config = dict(
    n_head=2,
    norm_eps=1e-05,
    parallel_block=False,
    init_std_o=0.00692,
    warmup_steps=0,
    final_lr_fraction=0.0,
)
Each number is 200 + 40 x the weight over its row's rms, rounded and kept within 0 to 999. Layers, rows and columns count from 0. The size before them is the row's rms in percent of the matrix's.

# layer 8 MLP down, 128x768, rms 0.0667, rows 0-99, columns 480-511
096,147,147,277,187,255,278,256,185,223,181,196,218,205,267,188,258,165,243,236,204,167,191,191,234,185,205,257,205,223,217,133,177
099,201,178,297,325,115,231,190,231,195,156,168,214,140,228,208,282,199,165,184,171,189,272,173,155,123,235,182,119,247,209,168,230
099,266,160,202,210,216,199,162,160,249,217,202,207,217,253,257,192,189,275,170,286,206,159,195,156,242,175,220,228,177,205,208,158
100,176,228,226,182,268,143,212,235,177,157,248,250,142,211,238,188,195,225,211,166,204,211,204,146,185,263,185,142,174,213,179,221
102,152,170,192,192,193,172,163,250,151,262,193,170,237,160,202,198,257,239,176,200,192,204,175,125,237,205,172,189,194,193,148,233
100,209,220,216,158,283,146,203,221,163,176,228,170,274,184,247,237,261,158,124,306,137,219,221,277,198,148,212,262,167,272,192,193
103,170,180,203,250,124,154,157,182,198,202,138,183,169,201,276,199,202,176,203,254,170,181,274,217,221,242,218,128,198,247,201,256
099,185,221,152,207,279,171,221,164,217,220,283,178,288,200,146,114,185,200,240,231,221,185,179,243,222,139,138,235,276,269,144,264
100,210,162,222,126,267,187,230,195,209,231,211,171,209,245,215,251,220,218,190,242,129,171,188,132,227,228,238,194,221,196,189,180
102,264,204,206,230,197,238,263,272,206,179,237,244,195,238,200,197,202,279,200,168,177,266,268,186,229,212,159,185,167,186,194,147
097,172,148,248,198,201,240,242,188,190,250,171,253,158,158,193,160,152,266,204,222,227,226,237,230,178,183,164,225,290,168,184,168
102,206,211,218,152,196,156,297,175,238,235,186,207,148,161,167,198,234,294,148,208,287,193,186,202,243,211,179,201,171,211,219,194
100,131,191,155,218,190,163,185,201,136,299,237,251,123,231,179,243,298,133,235,250,209,201,213,259,221,221,181,194,146,279,186,205
097,192,188,204,193,227,229,244,126,196,171,198,149,166,203,184,149,180,234,295,243,226,160,152,236,209,214,172,183,163,183,182,184
104,225,308,215,243,218,164,197,221,209,150,224,148,242,175,187,215,194,176,151,230,184,224,178,162,149,175,296,226,180,220,183,164
100,165,190,242,214,214,164,124,124,180,183,221,167,195,100,180,187,166,135,209,148,197,163,200,175,172,215,209,133,246,161,212,223
100,104,218,188,205,193,184,223,265,118,179,169,197,208,201,165,225,191,234,210,175,290,210,206,211,203,208,174,180,195,151,264,184
098,196,264,278,104,176,151,189,140,213,250,167,292,215,214,202,222,129,226,241,230,215,151,225,157,220,199,184,235,232,168,182,205
099,191,199,129,172,199,200,183,182,221,154,146,236,143,150,290,221,192,113,236,200,210,178,250,117,167,239,196,127,172,233,191,267
098,230,136,223,181,233,208,131,176,204,102,175,196,210,164,250,150,238,237,175,229,168,257,192,194,225,185,263,174,105,130,185,317
102,116,219,208,255,208,208,196,144,226,212,173,164,114,253,240,211,222,196,145,206,246,236,100,190,245,154,178,178,180,278,203,263
102,219,206,144,218,188,230,224,156,294,200,163,173,229,226,191,123,197,146,137,222,177,215,194,209,233,168,113,273,207,211,200,173
100,250,241,172,112,170,207,196,136,210,195,102,270,236,253,234,212,157,216,164,195,174,252,195,189,239,266,300,156,250,133,211,203
100,185,208,142,129,217,232,211,161,219,270,220,199,181,170,218,146,249,162,143,173,171,208,219,202,161,161,118,241,158,213,276,224
098,171,191,220,243,221,235,272,200,225,174,202,238,170,261,212,193,197,225,223,193,221,194,195,226,242,194,157,253,157,191,219,153
099,151,207,185,182,224,156,221,199,163,206,230,168,162,194,137,281,197,213,202,235,145,288,234,284,267,179,252,185,236,186,185,250
099,273,185,258,176,154,226,200,192,185,204,264,150,148,189,233,212,229,205,171,161,207,170,232,214,258,202,187,189,178,197,265,245
100,189,201,181,189,179,152,243,151,165,138,196,230,280,187,244,142,175,159,279,238,252,274,196,234,131,242,197,170,148,264,216,158
100,272,263,231,218,151,225,186,240,133,330,149,162,327,208,217,185,196,147,141,223,202,190,276,190,205,152,230,171,227,262,285,126
100,261,229,145,145,174,255,188,220,144,216,195,140,209,233,223,196,178,158,197,157,240,245,190,255,186,228,262,270,200,188,109,206
096,224,192,196,192,197,208,200,240,195,195,232,213,293,195,167,144,262,189,175,262,202,181,143,114,198,209,104,230,242,183,196,241
103,189,182,141,152,112,188,162,191,288,202,225,224,157,197,148,144,162,222,197,204,232,234,136,198,222,225,199,189,227,213,202,240
099,213,162,166,228,185,276,283,199,163,202,139,135,176,193,181,173,176,189,125,163,189,181,148,206,235,169,177,209,199,152,124,207
098,214,178,217,211,197,183,217,185,193,238,227,212,204,266,217,178,168,176,204,248,230,190,228,157,267,208,163,135,208,168,174,249
100,154,270,182,215,212,195,146,123,243,197,247,212,258,153,198,212,213,178,181,182,222,205,183,220,136,237,137,214,203,239,168,172
098,208,193,246,270,225,192,224,201,157,160,144,228,162,240,211,132,279,224,151,168,193,176,196,234,226,166,229,248,221,188,222,84
097,222,201,239,180,237,277,195,233,267,173,183,177,212,133,220,124,204,203,310,173,225,216,257,174,238,209,210,212,187,202,221,192
094,218,238,246,278,172,271,297,145,186,187,160,168,230,177,257,257,179,186,219,262,179,274,225,154,282,269,188,204,169,163,176,175
102,232,236,263,160,157,184,235,130,139,185,127,191,189,244,224,244,200,121,161,207,263,202,200,206,136,106,195,210,150,268,124,195
098,203,229,166,124,182,208,266,180,172,154,299,181,210,284,71,137,236,247,240,190,256,206,150,192,202,217,134,198,154,192,149,278
100,170,171,216,216,123,221,181,205,186,160,176,227,177,233,231,206,190,172,201,185,267,111,118,255,171,157,201,144,203,294,113,237
099,191,192,251,210,213,148,279,235,202,225,247,175,219,230,158,188,223,222,185,249,209,197,196,167,205,201,196,154,193,197,210,204
101,207,216,242,137,266,230,195,183,159,195,177,186,198,166,213,175,143,152,179,199,192,192,151,159,90,141,230,190,189,144,198,136
096,177,185,111,176,237,198,210,224,132,247,248,227,234,194,245,175,138,212,213,191,189,185,223,94,217,206,179,277,228,208,169,202
098,162,192,172,169,153,192,216,188,205,215,248,129,158,271,134,181,210,143,217,139,204,149,169,147,219,161,207,95,168,122,181,119
099,182,180,219,282,225,205,201,249,156,265,172,196,251,188,216,177,147,165,242,225,176,257,281,221,133,181,209,179,235,192,188,223
098,220,243,223,201,217,236,194,179,177,168,230,173,211,210,205,211,155,223,263,184,235,220,185,98,196,140,221,251,232,229,185,201
100,246,100,171,164,228,202,221,231,177,174,223,234,295,152,238,210,249,191,132,246,178,228,236,231,166,118,278,209,244,159,231,217
100,161,106,248,163,163,223,213,257,183,210,280,236,181,232,184,208,193,198,163,229,149,200,238,228,197,189,217,235,147,160,263,228
098,246,231,206,221,177,213,164,154,126,103,223,246,233,157,242,152,183,174,211,169,188,104,322,245,172,191,211,248,164,143,166,238
105,216,203,166,237,184,191,267,257,161,152,229,223,184,207,178,224,212,152,232,204,208,240,195,190,237,150,198,214,261,195,215,218
098,231,232,270,109,306,148,249,186,176,237,202,126,222,173,135,250,300,226,177,158,138,243,220,236,129,231,170,158,229,160,210,209
097,156,225,236,160,216,188,149,220,257,257,258,156,183,221,194,214,240,169,196,204,250,206,209,237,122,212,241,194,125,170,265,268
100,215,221,201,196,223,130,270,270,190,203,142,153,200,150,222,155,186,209,167,230,259,231,163,230,247,147,232,255,198,239,224,159
105,185,259,213,265,191,239,225,167,199,247,209,143,222,246,225,190,207,106,268,202,143,225,216,220,242,285,295,170,189,177,217,152
097,127,242,139,250,195,196,225,234,145,153,241,214,294,184,251,243,210,200,191,192,238,196,176,90,221,228,212,200,186,147,175,191
099,175,221,243,208,165,175,211,209,253,200,151,186,272,167,173,167,165,203,238,159,188,259,227,237,203,209,162,229,230,187,225,241
099,136,226,171,234,187,163,181,213,216,185,183,262,224,100,198,191,138,166,112,206,249,181,189,191,231,226,221,174,164,177,186,140
100,268,187,265,201,241,211,216,222,172,194,191,253,253,185,230,177,147,182,202,211,271,202,244,198,186,258,205,206,117,132,224,229
100,196,200,240,183,223,185,187,219,183,207,237,187,208,110,158,176,142,198,143,231,169,132,217,215,174,167,215,162,185,189,252,151
099,250,161,200,201,214,156,216,202,145,214,174,158,210,203,189,197,192,217,181,279,180,196,232,191,289,267,258,230,144,217,272,234
099,181,209,171,178,167,143,144,169,272,254,216,160,226,175,123,224,195,243,176,270,149,192,229,215,191,156,206,225,231,237,269,174
101,224,157,166,187,236,173,283,226,239,171,269,257,232,154,218,147,126,232,149,206,157,194,240,184,201,225,159,188,173,165,253,267
100,136,207,224,218,232,222,209,203,176,237,260,212,195,139,175,223,165,222,213,240,187,235,238,193,251,114,136,198,189,202,245,202
099,160,224,155,327,198,215,191,196,246,125,195,164,160,150,247,116,239,209,272,210,186,201,315,181,167,142,247,271,200,148,249,240
104,180,167,97,228,238,185,217,205,223,156,182,273,216,185,145,186,205,147,182,176,170,176,211,206,211,181,163,194,215,177,157,237
096,230,227,144,268,135,230,208,130,171,211,219,173,142,145,214,171,202,166,234,253,226,219,153,206,172,191,176,159,159,188,174,241
099,239,200,281,165,180,170,149,155,192,212,187,198,199,249,166,205,256,257,241,205,108,233,233,168,202,143,148,179,203,110,188,194
100,284,206,173,201,220,149,221,220,206,177,161,250,154,260,253,216,199,199,175,179,214,182,222,218,201,273,221,207,186,259,202,248
101,221,215,215,135,208,190,182,163,276,244,212,227,268,194,240,204,222,187,206,218,300,220,166,228,200,204,170,166,179,192,180,199
100,161,196,243,188,195,220,183,258,254,203,233,263,186,207,286,133,127,222,229,150,249,193,151,143,240,229,204,212,217,185,156,191
100,170,226,226,156,216,189,202,193,210,238,211,197,194,201,238,247,215,175,231,156,263,144,180,221,216,181,258,238,150,172,199,144
100,220,226,186,156,250,180,199,159,234,199,228,159,212,136,225,129,239,235,212,243,140,225,231,201,133,155,286,148,188,243,212,241
099,280,237,173,165,143,197,230,143,170,196,179,259,206,193,210,210,261,245,147,184,174,229,207,183,225,169,180,209,221,187,189,150
104,186,166,200,192,203,203,207,220,223,231,204,179,207,162,147,233,216,203,221,205,211,206,134,162,179,217,253,190,209,197,222,244
102,223,193,187,206,184,176,167,201,185,167,164,209,188,244,303,183,226,178,247,237,215,140,278,177,158,190,237,231,228,233,132,199
103,227,206,288,227,233,236,225,151,170,175,247,109,262,257,218,143,200,187,197,234,193,182,256,281,246,103,145,307,161,165,216,200
096,164,183,235,208,202,215,207,181,215,227,161,252,146,244,208,269,200,180,317,172,154,208,228,161,113,241,239,283,243,165,192,311
100,150,224,217,127,193,139,219,250,147,229,179,161,207,247,161,212,243,198,207,187,259,222,252,207,152,230,190,252,152,157,193,244
101,203,235,245,136,154,207,203,218,221,225,197,220,186,182,201,221,231,108,39,163,184,144,143,223,265,246,205,195,202,194,201,190
100,144,217,211,183,220,213,201,193,136,193,244,218,242,170,244,257,214,184,200,183,183,164,267,162,178,151,128,231,201,266,239,180
101,184,263,224,149,180,244,157,190,157,185,134,173,176,209,213,204,142,213,133,223,254,215,168,113,191,191,227,172,249,227,137,200
150,176,204,192,190,181,270,242,243,139,158,258,204,238,202,237,229,147,250,181,197,191,142,202,217,196,187,270,185,129,194,259,243
099,256,248,197,251,166,245,168,195,154,144,211,202,161,185,178,256,194,178,251,167,168,193,178,203,172,216,199,179,126,168,243,155
094,255,272,195,208,230,224,204,241,178,276,223,160,123,161,258,136,142,196,129,186,208,165,276,179,107,159,202,183,179,246,203,253
097,232,205,162,174,210,167,215,188,142,167,238,215,219,249,206,210,200,172,248,198,229,191,262,199,202,248,186,209,166,193,246,236
099,187,255,183,185,296,240,161,250,167,196,185,202,193,243,128,207,233,263,118,147,144,201,187,191,193,236,229,229,243,256,222,187
100,165,207,178,195,164,164,215,279,201,197,188,211,190,231,162,241,207,259,216,158,171,164,217,184,212,146,153,204,224,280,147,212
100,201,193,266,243,176,179,181,199,236,179,240,230,139,190,185,177,185,148,172,126,204,214,147,200,213,224,252,256,230,131,270,143
098,167,151,190,125,144,151,182,116,182,159,285,168,206,184,180,171,204,194,208,193,258,194,205,206,188,196,212,212,230,160,205,212
100,230,263,250,229,88,167,204,237,216,216,195,185,199,136,253,180,198,167,137,236,227,203,157,120,209,157,196,258,224,201,172,178
093,171,208,212,220,226,189,209,216,191,268,235,141,196,162,228,206,186,191,205,270,202,198,206,214,212,120,153,225,235,165,193,163
099,171,197,148,236,150,177,202,195,200,177,174,248,198,242,177,242,207,174,241,237,158,129,132,140,257,217,216,158,162,199,181,164
100,149,251,254,200,204,168,192,127,227,302,185,135,120,156,137,179,175,133,217,200,227,183,271,138,252,233,185,177,225,250,217,236
100,191,150,175,218,149,113,118,217,246,217,194,198,252,181,175,151,144,210,241,263,302,220,232,190,220,173,221,229,220,177,125,257
098,202,250,165,235,128,196,218,268,194,194,182,187,230,212,150,182,242,216,179,254,182,162,175,220,263,284,239,182,246,250,140,231
098,159,144,263,167,119,203,235,213,207,211,188,165,190,244,272,103,169,141,195,181,209,219,205,123,222,171,219,245,173,250,189,174
101,213,138,224,210,185,201,208,184,191,249,151,213,192,239,135,174,210,180,197,295,178,200,219,170,226,264,221,191,204,158,183,190
098,184,297,197,201,216,200,225,219,176,227,196,162,167,272,189,235,213,187,225,258,263,171,250,177,197,179,220,162,169,155,198,181
100,207,100,201,205,197,142,168,149,101,230,199,154,184,247,274,172,157,211,208,212,93,158,169,166,200,250,174,211,173,220,211,182